Weights of a small GPT-style language model, trained from scratch on English Wikipedia.
Size: 9 layers, width 512, 8 heads of 64, vocabulary 8192.
Training: a variant of Muon for these matrices, 10248 steps.
Each number is 128 + 24 x the weight over its row's rms, rounded and kept within 0 to 255. Layers, rows and columns count from 0. Numbers have three digits each. The size before them is the row's rms in percent of the matrix's.

# up: layer 6 MLP up, 2048x512, rms 0.0809, rows 1533-1585, columns 256-383
# down: layer 6 MLP down (transposed), 2048x512, rms 0.0886, rows 1533-1584, columns 256-383
up1533 095:146182123144087136106141130131132136170157080144118143104117115153111109122116157095090132096142092159118080132100103139156127160137125109099149145097124117124143138133129106108150158084201119158079092142140109156133115130147092132141109109142126140130152090109137099111112112172124135105141141169129141130116157164113138128114106146159121156127106167090133140164126146140168125074101
down1533 103:127121105138134126133156128133145101105083157123122141137116135135140131100151158113109125162089120083118119170111091129099113108098142086150136119135143122141085142124095102133108109148128119145113164136121125097146133160176152098141160129123143108114127167128127119131143137120091106129102155113189106144142141121137129101143156091076088117110098147133136109138146165091135138187133
up1534 107:063147139117133138144129092126123098138118124165157132116150139159110115114152119162132125096149171093092131114101130129143126113100136112122152104123161128119136120137144136120125107117107141149133100145188123160148143131120092150102114125136082195126153089121155118121201114117179141120091091149142140108109162168136127167138122145109145117123090108123114095145131165100138103107127
down1534 099:118123179122175142136143070170126143147123135087119140125122125140113177146111132108119125140144140103146160126160104114096141152109155104095133145110119139130124150094067139147147165137128124110211112116161107136104143128152157126112114140092113150161105133098148141101153133136127193097136111122118099143125145145097099133144170119126123141096132138131124172155075179173123129076149
up1535 106:124137159098160151093137145097080141177107115124132148111092156087109136139121115130133089153143120162144117144110098086137133102119166135140130139167147083103142084120134116121154141181151123156084130125127166130127128103141118148161125119095109112138113125132134098116140061100128160112143144146152142145150135117131140152132107121145118094141061139119107123146142088165109122110115
down1535 101:161136110128127147072120102069158113110174144098139130134103123143093119094161135143069082165127126102127084129155123163168162111121117122136155155167148097071137094133172160133161097128070114074137148126118081100100149142134111115097154106135154083159133128107160150169143123116143138104118137107165130114164109126129104142155117130134136141120130107125142105150144103161122126130138
up1536 096:135124098149136141142129138092114115141136127121160155121156128157165085136125150136166120121090127126128108145152147092103139144144136148098145123162113160106130122114132119121121119129098144134109079115157126083128116141124118117154096122159120084077120144141122107121134145150081128147115123150132119141153132155103085136166136163120168155140077103129138132140065156118147173140089
down1536 099:159137125084125128143167127158145145120154149122152134143076129144114091134073109105138089079173071144123102117151086132097116161157133104135117161142136100118153090143097137125156135110101162097141111155101160135128091158163115127119122120106134161120159137178066116089137099132144135193150115113086126125139108156158096147124158123164167141086151120131135119104157148115106143136126
up1537 096:119146128132117142168127136108168129134129136117148108101119130127102164176163107141129134140116144191105088114128136120122152140113103109108140098126146121143159118152095129157123152178154143119160128155121127139108149093179166107131129144147158100155160082135136135086129087123134079128100138147178086120162149132149132085162126123109154132103150137168113105143112126160154093137120
down1537 090:142147121096117160101126116156137176104116094148128189142149128146120095071125082101119153126163120172087131144126089110128141130180188123137172100121105144112133146098150146121164199117150120182160162160178087089140108131144145128103114114144134132125107111191132117118099125095114117097122121127073131114153136124150137121128136113129154119167136130129124156146123136122155138147097
up1538 098:184142098094103142117131155118126149090119147151122107114150129122154108123133156135171120152130144137103134108195120153171142126102082143140148125161148171135097087128074137104148096113141108132167133140159130129135146145116102144138107116113062092154104150122157111107172125150118128118091140079128126131167152139111089103122158114140100141143128129138180118103130124141141129150094
down1538 097:133122134115135120129117112125144107135114123102125112111108170169109137117172099099139124070141067140149108113161117104170131120092148140112125130118142134105159153163133137154143088121115156152157182142150149147121091123109112129098140130099146125108096144133115137129120148093123120103125151135166128102181139096123173146174121171131089100162106142123112150093112134109118141125104
up1539 102:144116098094120119126131107121099167163127105098151127088125128145112089170104163167122157170123145101129117147092124126151121148116162126131157118153128119189166103126099148117150115124133142120106128136183131115077145137095161097177125106107065125129129093134132132108091126125150111157095180133136131125122109104121114126127129138167097099160160152162104116169142128138070171119131
down1539 097:130092128124136139139153162182118093162127085138110121082172128142134160151121146159124184109134152100102118116141128146122088112127100123112070121100168135102131137113135108156154139140107114110137134116114131135165131130099155146083116139145138163147136135122141160119116093116110168134135157155110127092094149113125149138104113091145146112122148153125087047114103116099095124099132
up1540 098:148144103111133172161143125141122119140146157103127115147143088104109115120143118117142141112155114150089134086173088110148131128146157145165175110077119099128149126128180150136141143164133140105112110114144099122131114102087143135120117082124121122154111139090168151108126129116103132102119137109095133096156126113137114073123155113120117107130135113154100148151109115137117137148111
down1540 097:138117112130121122171102120121148109120123108121157122118136130149150129106140136173134090143102125131091111158131131083189106114096155148130134089066125160147090136132167130141107160133115092138124127122089166139168108138134112144179106105177153142146092138115148071148137095155142157182109106124163141128147138129111133108101090141144117145061165121127104103103096128093131107163162
up1541 100:100161146136136140140135106117080132137096147137137127124154135221167145145110102144116142157097106178130109146106140142098144155136129111102124135128109110117138130085108085185116114111112141108125110145167124120119111136121131122156080147117179127162140115136174081132110096132129119106118102084132141129134150136122119134091105170109130075142142118126125145166105139120146128141128
down1541 143:159125165128165104160149125131071097171122098140124114140105142120132143141126106116112124148128095118157136152114134114115091127171129127083128126125129152107135115061147142127151147137119134143108174099123123141132086120123118156158180127170110127134127149097131136116107120135104069132131136119133131165163165112118100087117146112123122117203135128113124132154102133116165115077095
up1542 096:121135086091132122128150130084152131107079113127113148111131189133115166141113151115149157130111140121069174072106132151118128114110145105105116080133142121171110093142178169147136136128134112155164093144097135170193109117103126072123122047143170104151116099140092173083146164123134133119140125126107098121140135150078095127128129116138169136138126068104069097125123132161134084129135
down1542 095:105138132117120106139149133144134106104158125159182161126132107104151142137110157173122085132121151116129098126192114169136140148151109133106148191129119159119164169146130117129101136135153146152127168101120144081109122142138070167126089125152106178119087146074125093114101132116118135122133171098107127161134109163174115106133112091145124119137148126111179134119109116118141136122182
up1543 102:114162149137159169127117098128122131135110108113129142109161102131107128101146162141149157094172153109107122125164154120150153125159112125092166071148186143111133118162086155138152109129100129136131105159116134157131122167120124129126096116147117132142109109096131121152147132101128150103147056091111091115144133100098124167145144139088137115142141153144150121139139144130178125099123
down1543 096:137131124109120132121154156102131083124121124120124110140138121108125119122126122091125122164156132148096142118104105162146158113158121158127132109067099111118082059120124112113098104090085124161119143107121119096131084108210114096144118115166164137072142114135101110100109131138141124112155127166126150105143105117116111107128116106105107103183137132129121158154094107140154105120126
up1544 102:144168111100122090113107140114110144166104151151110108130148117098101156176121126122148130120174132153175135112155128135130114144105133094138101094169172125117154120134157130108163085126160096150144126126142067120106154142124163135173131132147101118091150112155144122150132125111107121095135066088116123088133117116112156181140156149138154161117145141142095160123114166160155136145136
down1544 094:127163074074117111120145151159114123157113078107127135135171158127111104119145115184073119150135096131143102175156153123132127171119124129131157160126144141119097125143181159133083122097123170102112148137141140094168147130121159144133136117117108109119172123064122142122104148083128146157104122137109149140118153143131163121113088129151089100109141116128148177114133124126137188138145
up1545 098:118073154158143125109126140105122157145144148140148164153094091152165166166126163122134109115126128118089147131144104150146145158114096137107145102132108134120144092161120157111131152114121109129137126160130135148160101134139131149077127136130116123126106133110144114187169141153121110099111180109135116142143151125171122108115111120149149112157148149133114113104098167125148109115063
down1545 090:133121091160122129146122132151097094103095103127124091130093125121110132104131119169134115153158116133130050121147137183115166140143143107122124151122101147158130164104166113101114119164145122123086098141082131178166154139118134140148156121070130109132142134127154098123123096152131133111156059125118116107065144131106092135152165117120115144137143149151124123140119098155108082127172
up1546 092:129134090095154104167143115137113119118102178072156120110126125142120132142169110105082177128144120115131083106087058129088129073153185127152125078116092156117146156132109156143112097156136129161127132112151146139101189127096096130104133150121113162163125142114162154099128088151124168142146152127110153106149129113144102108124135162116145134168124143120129085136129120157128149105133
down1546 095:091137118133149111150103163122107146188115138121129161130123108122146097119104123131134123095100136137132159138115170159134136168105155160134122150132139113163128096136150171102153129085135129126107127160148146155171130140162146091146106121145139116154103101147132097171181143098133156143090114153082067130132202171077107087124118130169153186146136124132175141132083166148117135148112
up1547 105:140120136115105102150138121104139172139145144165122119152074131086069124136124117121165113137156116122145106135111144121138124144114116122107135128110155203169116147131110139154143110142143097137115147154103108166104138149097151117160163118095115159132092107129164141129089137112111155094153180162103105135113129121154112126104124099119112146132172154149185169118128134150097122138125
down1547 103:160134110110133131156114113100113121107142135129150156124201139106107085160155153095170144115135128104134115127107121121142145197148145121114121127099116179144115123119055127134122105126140121123116117140114115094099111111137146084118120125132115144127116094157129075135088138150119146141152157128123151145108165163157112144092140093108166139129095127116126114125103080146139187126112
up1548 103:098125142143106110113124111117133079067137138111116117131122093149140098139117114174145182150136146087129134151137134123123123139160181113083139143159147137106135110101129172162127156128128117117111149135128104144103132109118127130135104130098151142103095154129164130130130188173150132109114087131145112159132123130134165124139126121065120138120136183166113101129160174091120122119132
down1548 103:104119134139144100150113128114117158179124096109143092121163118144152129114118099104131099092092122097106155144108136137157134166134122085142125119139161116119166132121134095134131137183129134170135138157165128102083136087132147140147150137120141100143115139119114131103099164106147103138098123153130065124117074154133150111131137159161145161135119199109162148118108131132136132116129
up1549 107:080089122117122104116119148127142157172136126088118118130133155140084136165109166134101114144149176121102115110150111064115140125140118115178148134104121114134144126133082078120092144122143105124153173110139120136119173115121099150107152149129132115095120139129134101151135112154149077138085130118127132111168163121144131107117149128096160131148119147154120119122122146114143100109123
down1549 101:110136122137112168084146137148112151074133153101101167147115119102149148136116130115124138098157129171101112123098145125111098155119145128108123107117125127128129125116113140123138109129084168123164125126114117167107135094150111119130154111141119118104165124120168112110135127170144133151101170123143146125142116147097118086166162093102140086160120094140124116153163118134137084106127
up1550 101:136125135132129111114124100142116118110142058091130169127137105180121140115145124109074150131108098137133088139089090155137155153147136131107159101150136104130112127127128088108103120145135109103118167125125103138114131044162099121082090130146146079095114123153165149140131138125139148121156142131116197156098144149142116137154122128126131101178132157112148139133117138142130194176087
down1550 095:118110123155158106109112102124119109108111112105139117125123134153191165061126138109118167116155135103103163149124117122156137150107132126107110127133142140118133143140118102142144131107152094123098144136119132098055142146182143107168106145138089177125131103098139120090128146111182156082127123093097133138105146106160091131132115084174125077155142127094134156159125087117178150153137
up1551 096:127152140103151133105153092079140147144106162158128109123155159110153147138132126137142146111133120114171147132181169138166123139115133144123116113080111136167162154174139096127098158112165150128124119137111118125131141109110137141126165118119128110067117120135175144096109097116154121176108165119148176144135132155206154134116110136108130154175122106112142102096137080127110136136139
down1551 093:138105153120141110170163147141134127105129127139141122055105134145095115149129110110140110126143126095167100124152132114129142158145121142146099115133110085103105132147116136121128121118141118112138061101118103125144096139102121163140097103128100145146110161110169139159093096142110144113134142100128127117124181152094105157122114142100091096154147118142159163152141142078141111147162
up1552 108:143126113122137134136114129109126088168114111092086120106131129130127146101104095121136146127140156122078120115107139146135127114112135126112129147084106112177124140119123113138108167106106109141143144096130130130133136139083128111144106142133102125118157096178150115148113184129133137114110141114113136129097118100138100181114161113081103120081191140126125138104143133140129117133148
down1552 108:126126126149132112149105101144147140120119130132126122158120092138097181140123099114138120129145098137139074130163132133154073116125113171145149118150125111160142145128126153141132167123139109138171161132118145112109153134126162152124080132120117116101077101136113133106095162138155104152122117126142156143156073093150112151159139118129074166135138129102094124148127112108139142131118
up1553 096:141102147176097116144137162191129124147133082120106149132119114128124142176138140091128172154127095105119100125134119127117124126080131106140118076105117142117138131127122112117139135166139115114113119144139176117142148067141144124116132160122098149126158133091133126159084135090119120103165124125152062104149161153134156122152090150125091177130144149112154146165159085152127114134126
down1553 095:149143144146101108094144132123151140128052137150104156139172094105119057119166138129140144132122137153121128136092147178130108122132140099144111160170141113104115135146090119140152093096110113138127079150125141143053118088110124115159089106143146142148083181107141144167097122139191120109147145158107148138123119116082128122134115127118127127122112134154103137102130090132082164160122
up1554 109:140164126136137107176125116142117117097120119051148147118124106099115159158168164172139102149115132137113144150130097101124093106168150119153114134124092135171103149172142150174137115159156089145160129112100126159143145141128130148119093122106111161120118119119107150170136119088160137126108141129115141135109141142140084114092102086112149103069106120172096103145125121133137121150119
down1554 098:126117158149128119163109103144126123134125104131106105090118154136103124114149106143157125085107131143153127111150145142136160161105129145120167119138151130143128120094096140122095126138150142147084110124113132156126159154101143127141146110138102106155113125050117161131132094141114137113067149135099130087125138125137137167140143143103109116094092135193135147103119151161116109115121
up1555 098:162100119116140129157145131107121138131118147119157124104151128089137184128142137119123151139123142112100141123106134133127117108110125121128128112117067112115137139150114082129135128127109123127089140114156175177131124125132118148157128070110146140130125111162133122087149110112131121147143124097162146124116133160107153125169168144155105080138165096156144106192145133177139055133100
down1555 097:158140121116122147109162152060103162092136160115122151124127131084121114114129131086112137095144137120146142191145107166144133120144106085149122145102154183171127132138109090146094129121137144135154105182133156139146159082151133134137165142126123126157080149097112142092110120112131115133096142089124149134137132143141149174095128122111143106145146153122128118110153125083135118117143
up1556 101:067147150111140121137120111130085141142135115103135150131176083133118095158119144115171102160117121160138102152102115101129137165124126131125141088135144094136173130134123117195128134159139157167107139124132136158088117121103123118147133121100142156117120156125157112141113140114145112146130092109134159136120140142110169120141168142095127129100123131121175114119144129089120126094146
down1556 104:117081153152129092149121114095164139159129180107095133108165106132174125109118163134163112113126087099124144104132198105092126089096143091103123100135147131115128117102129145166160108136152141104118146102121066126103122138133136127115184100090128130143120113117101164124173156083092148122144121143125141138117136132152149172151114121095167087115145133116117134147102127150121167086173
up1557 108:138100142130161138092142129131128129112116096118119102125112094095132137129141094123110079134155106167153152111101124106096112131119127134101120125091162108109126164114161173107117151092124130129131132138125138141148152114119119145118110179091118113126135131081101135132146145161092168143116155093154142128183134131120102117151129154138092166145157105157137145122169133132150107127112
down1557 106:108112123105106134089112139146126136139139104142119111102136146114121139131170125166123124144123119106146124112172124183142164146137163159152116149129113123197122146149126129104093094101167099116146150104122110186153148164139124146093158144137115119093189138138083131095153085117130132132104125184116163135155143105139139139144077118130097129118127116129177122177163132076107178156128
up1558 099:122149137124099121156162175145178112171100117082130113101116106141099088092129093134132095106138096112151159129154143134156101134167159102151149128134130138127116105120136161108140139110143128138165121088126117125108134111149152170130163134128111105151120114069127111139149166145168130156123156145142108129139138115113192156085131123122118127113124109150140099103090119138092124128152
down1558 103:107107101145088123105124126184118124125118104127134078092141089127118124131130130122113124080114120161089117148151134147169117139077106110191135133108147106087125126179156120094093125137149115113124107099141147092125169125121117115096138097149121122118113145192131134105123128091160136157162115141103114117066138098142122137153136128101144126157077151135128080148129139144118116167121
up1559 096:118128136111121145181124128148187101114119110143115119121137154130120159114136148112129127150172077119120141152102177107128137132127127139142083132128137146134135127092101126130126143134131125144155100099126126158149137119158106154127132128172112111145110189149102125120141118134143094122084133125129095110141175136083139123142121131121123148122168124109091114145154134176126158141095
down1559 097:105152141135131118118126106103111126154105115166160109132133148152081138127089168102157161109172144130104124109134117143102108145139117134130096126117105142144171155133122118146168137161103125131089148134152113111112102115114132072136183185142122120153100108128150141117143158049156150104155110125130149140140123143107093141101146144112155148099112094096109151136128162123164135134134
up1560 088:153123117138103091106120168109071144148145125115155100145171109141146143125136098119133146132132128138123144086111172170095107148101094098094136128142163132137105150108124142136145139172131144130156160117140052139088106137114117157084123118175140142100100148104088107132123115159103115124073055101145146135132145135144129094159103117169154126184120143130112099154139137105140143092120
down1560 097:119145166107138150108122110141125153142089150120102119164102120125116085134119159108148138084154120142119109118147097127164147135132138144125097126117153134100110123111116125098161124112139101153125124126107136121131135145140156068154147134095165128133116112127143157149077137138128140186150146133109137127102126113149132129124140174142049096157134140112140125088151141163092122138178
up1561 095:171109136130120140093116095153130109119119086115133150105117151125176126121200100113085160138095138102118172110104138183082096111144112141155106099095122152142134104104117123114137119102112074143119125122088145149112122135125120088082119116167159147156071103124130149134167128175160156112102160114135145152100141101157131111135139160086072146117116154138153111112143074105128112163150
down1561 098:110108117161108085112147154151142075065137093160101112114141086146131106125148119140179134135154107126097107084108102126167119094144155140103165171128150166120122146106150102118149139154170150111131197119123140115136139088139111137148117157131115119129136127088109121130072122102125123150102140123136132150148111157099140152136117121137163103104155132091130167143081172124137153099156
up1562 099:078117107150120124078116057143156117141158149117131154108103103100135134152108138173146172091105086130122087163128114125132104148130126117102104130120116120178156143149141089147119173148125128123117124110112089139157116139121106125132111110112135153114115121139160104144180149136128147121094120103144114105154160131137164085106101119111127134098143119152123126156155105098139107119102
down1562 092:117157151122125142119129159193130145120125140146133125124120127140152088111123117173093158125161121122112142127159111146134119158150145145175140174164135131108121096129122139120116101138176137144155108123170113144154126105083138129168159110107125133162114146096131174102107123117167141127130124106138124135118124126137123136069117117101141127037150113117110137106090123159074141145156
up1563 099:124136116174121113111127128116166100173164123107124146125124151117119128117154138135117136112121124135129123139151153140087106121130144141095162139141104169149099110159147123081103146114109112095139128140103144141178142113140137172080120073110178141152159099147112098129093091080143085134146120136140123112132159101147168140091100138109135114124131112095152124146127138121134102081129
down1563 104:145132116097134136135133146070088140155111106167175152165115140087164114119101101105114126149115119118132166133130114108138127152145125147139113088155093116147090139131086122142107107123130116099131103118138096195122115116128134096107120100129101142103128117083134131096124118154081136132138161096121109098114105128158081139158091069129110115144125097131135175129128141139136115160125
up1564 098:153142159089164125142126102140125146093111149122126132158143144118112117167160131119170121135131111129127099143092128102139136147120090154153090138128119111102125090133104165167123116147109122111142101089141114149089126165155105124147146107117125131117173123071074136138160107167152146146122137081120129132115093143138126106151127132124104193119123135122141126111158116152114144195122
down1564 096:117100157117133099090131162112133104115132134106172138132137114130096120128099126149163122069127101089097117113113140148086162146138096104108123104085169177128140114116097124096111125135158103170132144121131160121138102131123061139104113178138136156163157114111155127121164135117085157134132156151157154097101127099145168122150164161136119125127170139108146138140112151167160106103164
up1565 101:172109153120109101161111117112107110132108138126162124095116146120145137153110120114136122112147137177122149110133134124126141100091130103121136087130113120116129116136129107136169152114098148142135125085126146101107116154141164119094135123129123091159119138149108142144147137170177186123138118114105126141083097137140104130141106156138122116135097126110149189136125158105125137132110
down1565 098:150123073152125155118160132100151147141120164143105118120161102124107128078115108154126111107159146153141144126151101161171173097121137157128149116097151138156133129130127127170152109154164133141142142123103121138107137140155139141140116128132130157076164135126150135128100139141137122139078092171133099182093105138074095101124126088142135140110135083129153115143103075132130141123113
up1566 098:103123158108150115170171164094134118136126097121184141130098132133127116121101145126115137108128129138132080136104171138087079141123133089111139062141140112129133143123181099129170137097117086161176140146140127116066121134136107149113155151113143141150147141114141136132117125106148133166103130090081091114106103090116122113136139145083164152136150151124130171154111081160138138138124
down1566 099:113149158114108101148145184153150102124106101140102123132132125167133168132134129122158138115143120147098119083135117122152122140139113125146174147135129156112155141111116101098080120125136135167133120162103161085135129137142115115134149138121124167121096132120145120128132108122126151172140118117125116107158093158082153174132132158147118119061132096133126127155152092155117122127158
up1567 105:119133112171125168114100090148085143158173132158136155127130116126098133155103129129138148125113084130148138114169129117140133150146127179127107138138120188140147132091135156131115139117133150106104118143114101117115127100148121147165076170146130134133118145153132144127122132126110103127104073141122168101131130101094093097131108134130113143158134105158106105116073095149128137079116
down1567 097:141140116119113124118156127095129104127147108119088106135135151118106114087137102108132127100130143145152145139078111115089140115145149059084133143118145076097155156132166151143097120140109154129111133085100118149150135105123119140162152141114122136114130145142113126092109119144153139122098128162118115150135150166125150148121119120130156098103105142088118133101185151122111152112115
up1568 096:142078091117126152069111130109113144121113141148121123063130145108153121115141156120166168121121122115179100151125166124164102162106068140118093135121158122093115117098136133112112098115153136131105119113131132146128144154136181107104117100112092153148120109139131082117142140139121134093202127128171100132122140140114153118083122157112159139069103149161136148153130109119126114065131
down1568 091:124110105183124083140069138132141140101148136131174164134099121117126109118127119114091091154127105131144105095148108132154140130149131149166133154134115115119109168162122167152157116151087113104151056119146143114166102111080119126166150145125150158144089124084147108114137139139146148098097073148128164080125095144141093109147079135102113082144091101135129129159175112115138146171145
up1569 099:103115102141133144106148131110101090094114145134114157126081152073090134115131136124147154153128094100134110103109138120131133148117105151125126063113117171109111092149147171155127167107160138171168127174132109160140113100110106116129142142119107141113110111167108129121142127152138164134119147149070130111088123128192144141142160177146119106148141145102125162091114131119138148153137
down1569 141:165141175127166156142134145123115135082142123123119110129075110094132145131127116143145108170113105108095142152140134103134137135077136152102099089087129142115117129100159145159138158118104110190163119139101150132143128146119131139125131124156111138151138110131121148105137115166117142108102123106135069094160077124142102122173149131149112133172131136137133126152097123138153092114147
up1570 102:145134143120110125166133120122103076150117109133153123137108137119088139132122135167107110147114121142168160142103179095161146113128116148145120145062087101145083102116142154160109151134181129152159097118108123124139148144146113143133159148110131089128110135150102128146148137165137164154130139134127145119148142158118091115152131155183108079161102080118150178158129104145166102092126
down1570 105:154145103106138127141137111117110108129162144145121096118109128101098110140085133125139140111152057099164103164102108094128153090097096141110152132148167102155104139137134131139104116111099130157146124086125089138121102150149120142123117133105113114133156127111158122150135173153177146117164123142152103117093090136095119126139140165164126083163084138066141096134139130115119160131187
up1571 096:125139125153134114095134140157130162107075121135108109111100118118144120139109114124140135150123109142135064106108138125133111086111146144155142128100139099083139086126117130122143126095136095167127134115124133150125116086147112137152145140137125112121134130115157150158177119162162159142173119125119166115130127157085102129140129142069129126157123095170165099113140161121115124139164
down1571 096:134143142159087142102147107128116130098133172157150159107091143125118097140070127174113094169155137134141185146109134164146139116186156153147150115173097162127131116117107156116118145144079082143151126125162141115087137122108128124153100104130102141105101136133109098105108142109132114160109103131133088116156181143109139117111099141153108131148126133150130142169126158099123097126150
up1572 100:103113115119169093099158127149142115109120133167151085214125165114116123200156106134119134140136109094171151147167160159157152135144110138150173129152134056142081088089087130118140064055141177132132120154135114109123110092112137146112152118150106151115129110117134162146122133107114117141135105139133133106127140106120109151128156130150162100117109094123134117116173128129109115108132
down1572 100:163130095108136118116107102164145120138141135099101138121128095130161083133122145125119119111125152106183140103154153135129122086113129116114131077079156123163069140131118156138108136127117169124107115116160095116151182117110134099127117107092123107144169148135132109128134134137115076142166131137132144121144087149107126105123084096121135131151161116146153135149120160134122099134141
up1573 100:124136141088119129154172135120134086153150097147140161103118162092134155131104113098102157132153086193128149138094133122141142147101107148145174129158129136106127139142132133177090124065138102155154126139116130084118144145136146083130118096144128094147112133127179104172100114126136150128103150152161121133167087112164106147151172106112136124144111100152147144140127153163163134118151
down1573 096:154140119132125101133133111152121126129140144121128111141137144090165158160113130133111136164147114177119135118177109128128101126125137144170120108149105169148122166124145143106143151121131157160121154102171090109062104125125096137102122109145151136159152151127107123103168109115120135087167115116113125137140112147106163161188120180131132117133121191114134136130145099119109120079076
up1574 099:115141164144169101126146106095099112134158135116137128122141098109145103118104112173155133156149168093134128168134158151150079165122150176148104137157149141127162085123082111121136134136127081160144131127099131148129111139095151124128118134173164116150149139111092149134120091132143137157132133115131131147116132138159124125141104162112166172154149157126112145110143132122119141110161
down1574 101:124086139143108109133112123131092083181124136157137116142147150110167101141155123160092092133114132114150104085115137086108130135117117142148134128140144149105156148140122085092106104118161120160158095111120125104067116161148129109132120119144116126084113158115150136136085136107147109091135129132150110151137114082125107109098160147126073137148121119115144160134111143180092130176143
up1575 099:090112146136102145122085125114095137096167177133100149142109142144154103124125149146154131127098120061129130130118152132136135145136096159123156128181202122109159107133137131162095108145119130135103136133148111092112128159095145108136146125146107131134155121124117172098119095168129142097174163141115069164116105106104122104127098153145130167146087081122112104135110107107150132117132
down1575 105:094066121161133151076113102165105143116086132145134163142183145129154103124143117127056116144133142115134129163131119141136104113146145122113070148153118110104079145130119086152152126125110120165124093090119108115125104122160123165122134135134170143135132137101152161164158124164131129106106133169120146122110151139092145181129096114151088119125120136137112124198146123145106115132085
up1576 105:124129123122145175132137141125127183146171113149131125119103142153068139153128116103171092173148153087130130142110135100108098141099104151145130072164171127116086156129204136107109142160172118116131104104104092125115120110104109136142153112129123112111114100196134112151104175124081115173149143123089111107093091131111164099129128156143112169139110131157140099089112121110117121141138
down1576 097:120139120127108114116137114156133113145099144089115151106165126163169107130060084105082128136175144134146179114135128169113120117170121116107116127138099116100135131105118134133133154140102106150102153099132109114102137124131185134166104117093091176112114133161098134138085166122111139133125142105139169163157119139097135112126161140111136142150098144145107151145133135143137100127072
up1577 097:132111118104099169127166099128118107157097120081124151097128110048172149121133065131144165184155141173104125137166124138155079136168123095088154141113167174131158067140109075112128097122116088172122137131133106152139122080111148124136139138155113145068127118106116137121103115140078106122124121161084111151136109120129170133146123088121144176134139152169133093156060107132159101148159
down1577 098:099129146141135105125118110153110120115113122172185136152128132152169111148131160133113106122159118143109077139112113109118123150115098179131145106151114115149104147136133155165128149121134142128152111086125105075107088150117136129104116149102095133123116112119127086152160093141102145103123139116118094120115135139090129131132123086108110096108068111172137134137160111164116113112112
up1578 121:149130109153127098181132118140116061124110127131136093115121126095099108103130103174165159114125053103105146156084128180127150125080109140143125079112139166128122143189151142124168143172111133114145119135117158136124124123162147153120099152121108107153157174113133120096116101105120145124070138144141112119139129158147144142133113145116143110103153169142115098156147143174102155166129
down1578 132:140161168141119139156122106120078125157152081097122095152125098100159094095118111145172132166164142100125115095110144125095137119077134153148091138127105146117127159152128117123146138158144147131171184113109128132100122152153135169141126147103112098156119102112142110155124072101138116128105163196123087146149136160142130132112138125152127136101153109149119099109117158168096148134123
up1579 109:147132094090172096126184145129160128123096129110097126109113098120145108127117166118134150122119139152093129149142136105144110178134123160083116097110113155132143140113103113128116153094162097128131121110153148128145113116063125105103115097124141126165169088090141077147121135112169119127140066094137113166144141117112130128126134135135110148091102143121143102143131118121105140156131
down1579 100:130122157110122139117139100134107155160147107167125140157142144130149076135118137099139130104099084164127121142101095073124085150141144151148121124082131159126135122100142146119127154125091123146155114144099130171110159146109138194133146157112084112096129137120126066078127110112113119114151122126085142110166124111145057099084129140148147133160140105156148085148116130124129134159109
up1580 098:143143116088112140097110156107129139133141135108095087107089119095139081145147123132128120111124095137139133113101127110150125098133119118111140119120157131133135141121111114146132153114084108106177107110137131113161120155131099102129149179128160191135168103114110164153135106136124145159113176099096148121134094128144155110130136137105120101140143085119097165085093156115185144139158
down1580 097:138099153108117141123114103088102129113119143113155165162143138122146147166136126151154143115093130119134128157147095165134148154132107120136129103134163137135125136100119117158102101163094087132120126129145143148159141174168177123130140122186136125163120160126111148065135140105152122138168104119156148124117143121129116111081135102144141101123156124112162140082128154103060132163095
up1581 098:141131128115136125152179130112147112147144153166134106139110141093130164076138084143143134144151158130159091111139153093132102109076131125131147128090142087116107085136152133155138152103112143117100130123134154155126101130137138150162135088126125113100139148119136157153097151148177146137131108147199125140143128132122107074118127107134137141112140158116124138130153118126159179123113
down1581 105:128139142184113156076139102190162163128154113134140139092143117101121086095104093118133134128110107128101123105151109112103161062178120123130146088137119120133111135171138093116096130160129151107154145140153157114088158131103152185134106126110118119087125154146117099098139116139118163148110129117121096120140160151131138125112116141163116132131094143112123155102120162128126104151130
up1582 097:114138148121098129100130066122153135128133151145081116121131144124064149158132104073106154109151147117162116105132144106144101101161134170143111127151156125163142140144114119141110138100111128159119112085106141170144136103118153108132111084111107087103112181142127083106171112150127165143134129144142127135131129147167176131151100092112106140145124134133149135115129095108147083119121
down1582 093:122125124131130157139118093148119127123113110137092115120139134134102131085136142094127138151097115092129140121118091123087149162103125114129130155151108138086129139140146133134118094141145125161145106138131133103124151116120121161098081103138139136126149092116168095111132168095182124126134103139077100129137155118111135157110142148140121097126114140100097114109141109149103128122093
up1583 101:161119140131111118125118150161144180121112108128116130106175142127162094113155121111113156127129101151131108101108118161129151092140157121121155093178123139119130103124158165148125124151102089160097134175071110061110145131131140116167144102152135148126137168108145161127112110111189146145142090133066110136118128082115147120119144132092122119130143140143154120138140135143134129137123
down1583 100:138117135152102128126105121174159168132095149118152128157136115174158125144135169145134119176143100149132114106129098133069176137147134161126125124132166129090120144148081129118119107141161124119132096152122109095104139119163125124090131139116128108103108152129169108108114124098122165134184106094117127088157165149136101068132125120147108099116143127107143109082117132106113130145103
up1584 104:099097136086104100101098135119116128089129175119128178094127148113153122086116148157149123117138140150119121113121153133119146128119091147093154146126112093112134144135111136163161073125117141142150109154125151152116132112090152166107083157101079096122106171140142096103142099109102134117085099150056149137147130129194137155141131155146185114097159150107126128140163149123105179136122
down1584 117:126119135138122130146077137127123149138107137102127144086127109150105142104105109149149113156132153103102085085136166147108132157111078112129128116149166085083119167138152154146107104154144159159132110152153157133131158121121137152094119160150137105120097124149141092124111129125089109074118126110128156124090129151141111125107117107156150154143137144161096111105128155105101136114130
up1585 101:114124138127159126109156135144140120156129120093128126133126160117130118160105102075104160134125081107138125116092118124176122127123131149144135187146098142134131105141140111142129101111080119122093155179088114129086116151145135142128112108120115077133108143087113061092146108148144106166129124139086106132134115112140147143144126133122123126124178118138122112125147142123114158148142